{"num_attention_heads": 16, "norm_eps": 1e-06, "rope_fraction": 0.5, "init_std_qkv": 0.0172, "optimizer": "muon", "beta1": 0.95, "lr_head": 0.00378, "batch_tokens": [32768, 65536, 98304], "doc_mask": true, "train_tokens": 1008000000}
Each number is 128 + 32 x the weight over its row's rms, rounded and kept within 0 to 255. Layers, rows and columns count from 0. Numbers have three digits each. The size before them is the row's rms in percent of the matrix's.

# up: layer 3 MLP up, 4096x1024, rms 0.0719, rows 218-237, columns 576-639
# down: layer 3 MLP down (transposed), 4096x1024, rms 0.0713, rows 218-237, columns 576-639
up218 096:178125110124127134101125139163143094165153099123120050138099123170083121163177169117128126091130111163148057105123064114095188109136183126065129083158192115141131155163132068107146094145082096
down218 105:078153111135122144115121132109136070098176141113145096102122113172062164152145125098144097180178117108118104117085107120106180167130102095042146124131078105056247070119128141149136176136096163
up219 077:110117129107150151131098145100155158160167125113122147162146108090169138104135112111123112036170105152128098128134129143067104152154106112150116156139174160144099160130133111159144164100138200
down219 079:111128147193129163080115089189091072174105125097133110100131162202199107170081093153127180177106073086133107143157088158138088066126119150089131138055113117160068093120161123161109109120114080
up220 088:153161132112117062105152138114077141109130164187157135093140119069150150111124109127126096163142141068139090121117090125139103121135072090180111097086080126119166079062092130141160151102108125
down220 088:136132118102043159086105130131106096120078121197143131103119131105078118123149117181132147184099181121095185139107108147093119094142127063157157088172077156103130101122101111147069092130151125
up221 136:086146097149129143142091141105134163127120148120127133143142098141089081174096134094180132134166167100108088114118177098142054123154144104095131068116129062111089099146182114141141162115129106
down221 139:160065124158177092113155136096130117113128113147168103161080111139143127078167119121100184187102176134115161129151085129168087120160125186104085132145163136175105089101053165164095142113120108
up222 127:163145104138099132107154155125119157140163107156065180143132156168141198117105160095111162148167108039133104105152133168094146095157155131137127144116156129146128125134131094136133145136107115
down222 123:140108115148140176162153166124141059112115075147077115087052128116108092114100109146138172152123103109135122079108160105109135076131101121084127163099113045176157112145177079129138118086140079
up223 059:129128110136097107159075085112130147098103112115146153117169087084102143074115086163192193173153104110162128173116120182180128134100050121096075095142164159150162092057117172102159120096093153
down223 061:095133117129143130153111139110103146143150201122133151109091081147141104105152162133095142159159065150107138145144110136169140166087110085134110118179106159172144108137160161111143152164094141
up224 074:121158112103099095073125154149078217108133114153101117115072080112105124158140182103134144116184145156145188110096093065079153135161119213138113142114067084101139135125153174132076139110170090
down224 076:172157109167115151163146116099092125102134134181200160118114158094160091112121099098108108105109183114117116118182155172123125159106142126135112119170143170134154118095127135151159108072083117
up225 127:175136152142067129174137120144071113136150104131123183107101218153102131137141152131187101172138121167167150161148096171107113171108076118209093187136099142177135093141116125151153126121085147
down225 131:075155102150113106063135186122135084115115105068090086158127153112084161119078117111136152155115131173154106141082085039151103136165108142126170097156136104053144213078118103092120025121177181
up226 123:126128081163089143118155110168139165052135090167092150135152039144153127109135156118097072090150142091139124161162142137088192088151154122128101102140109121134087198009151124129102105113145112
down226 121:131180146174118069138125117102099145158137124150035090161186066085135083195065054120124172168104231137120161093091167105130125128110155121125115103149140124091153105184118167142125096136140173
up227 108:155140148079119137124087098071163106106117067141179130094150066126118133142127127161152134146164142103162107104060126122068099143154129110116146217095159101112155181170138158144119173093067125
down227 106:130112116074102068149136100104128152151130127123179106131108157146138115102149144170126117165115135099098122168129105181120158178129107167137139148116103125124041154155090094129063127105119148
up228 116:103117114153103075126191137090133110126107104092138123143140142146105166143101135117119066101152110101195103058214128079212112120161145198132138121216116125160102132119158124195161099176149102
down228 116:143205142157119199122109152114145130143157099131113090124150109129113132149085104113132093123070100148154090097112147137129174103141127063115167152169177157162092124188120191102118072161141185
up229 077:118137123149114153078077089116160129147098108136168142131155121161102056122156176092131108152195103052138158175096185139102106097167135101057138107131124081152122108097148158104124135142114152
down229 076:086202144127057114136192146122158160166137175116160129110135139101150140136167179170092133108110100072189141093150105148101196103138095103115170196133144165150159145072127113184136160115114100
up230 116:134147134104167111108149112120148087114203155164099120114142126126125135125143189146143136072173132123153079122186083119092149185109153119089150130129086051068084155128138111140100084120081095
down230 118:104146221121084128155056143153155113093072138112088108101140132128117147128206094155125109126129125099161107176130130118051132153108158151072171133097112145198156123102121134142128141118155183
up231 121:120120083117147138133180129131165150157136113140128110107169164102150144044085148175122097122130125126116059069105103125157147149166106116125181092099129108101110176087096162123213154082132154
down231 117:085170073156181113135136094131190088140125082136183084057108159157114097117087105155100129151132120130057148164199167109069107170114129117112123106152143155096131111158100134185144136075137123
up232 132:120134073135125116042169156055115066152132081119150154115115107129099179152106126182131147061166078103124142114203157130120138127194140079093149112157077138168130167107094128122109122138104134
down232 127:132150148119132140116127095086111119117153119145167113097125152133113097190110135130138137097160130131134083122168120129125114141152072099116151103145096149135143111028189140115087175192151206
up233 075:083108174085100103151158075121187114101130175124114144169140164114128168131147139090120131152126172182144096128194179141150118150128149140170117173115132148094141058128118160158089090108137159
down233 070:167111123148099114127112186170120135141136127041109078184128112099137111158114104186105138079059081148113086129187122138169133114127124099165108161143098140117125132094169115079089155121140114
up234 122:137140113136169141175066159096153093094129130111125068173066113083137190129077136110107111131138087153063075157075103086130132134094161162126116128130110133194105121121131157072088120209136080
down234 118:150122146117115074090083093162151181141155132119089162160125145117145109142181115144143176128097179131130088136090126123160193127132078088116160195148110123075060110158164083160099152113174131
up235 127:132122108056146137135147113122097096108130147118103118121138139148150094122149126149102126107135147100118147126151070132089097135061117164134141139075153150147075145139152150148126151138084165
down235 131:135126178090108175126126165158108107124160123149112110151190147108111091163213090146107131163097133112114120180132169053088129176109110120130084108122136129094127166106112122178137052137090096
up236 087:158114124113161151184162077171115167107135147127141141135176139141079115123166089134185103133096132109108143113138090108156122113122160098126116119137121111114126089109117091120168122104153105
down236 084:081142058122000145132107134129149171129108085142159166205169131196103122115105153108147138084116113201140158161126141166133096137089126134150151087115141087086132193064147124143142036122115112
up237 097:135172201154111043141153128137142124161136150223114172134118115101100178150133115141130124167135135085118138072126121068128127097123142116101144061152133168130147130118109122130162168133108060
down237 094:116115146081095152149131214172154119079117168113086168180054095124132138167067074155097169143077077112188148157103146169162142094104164179103145192046092149142172125106141196112073132222125139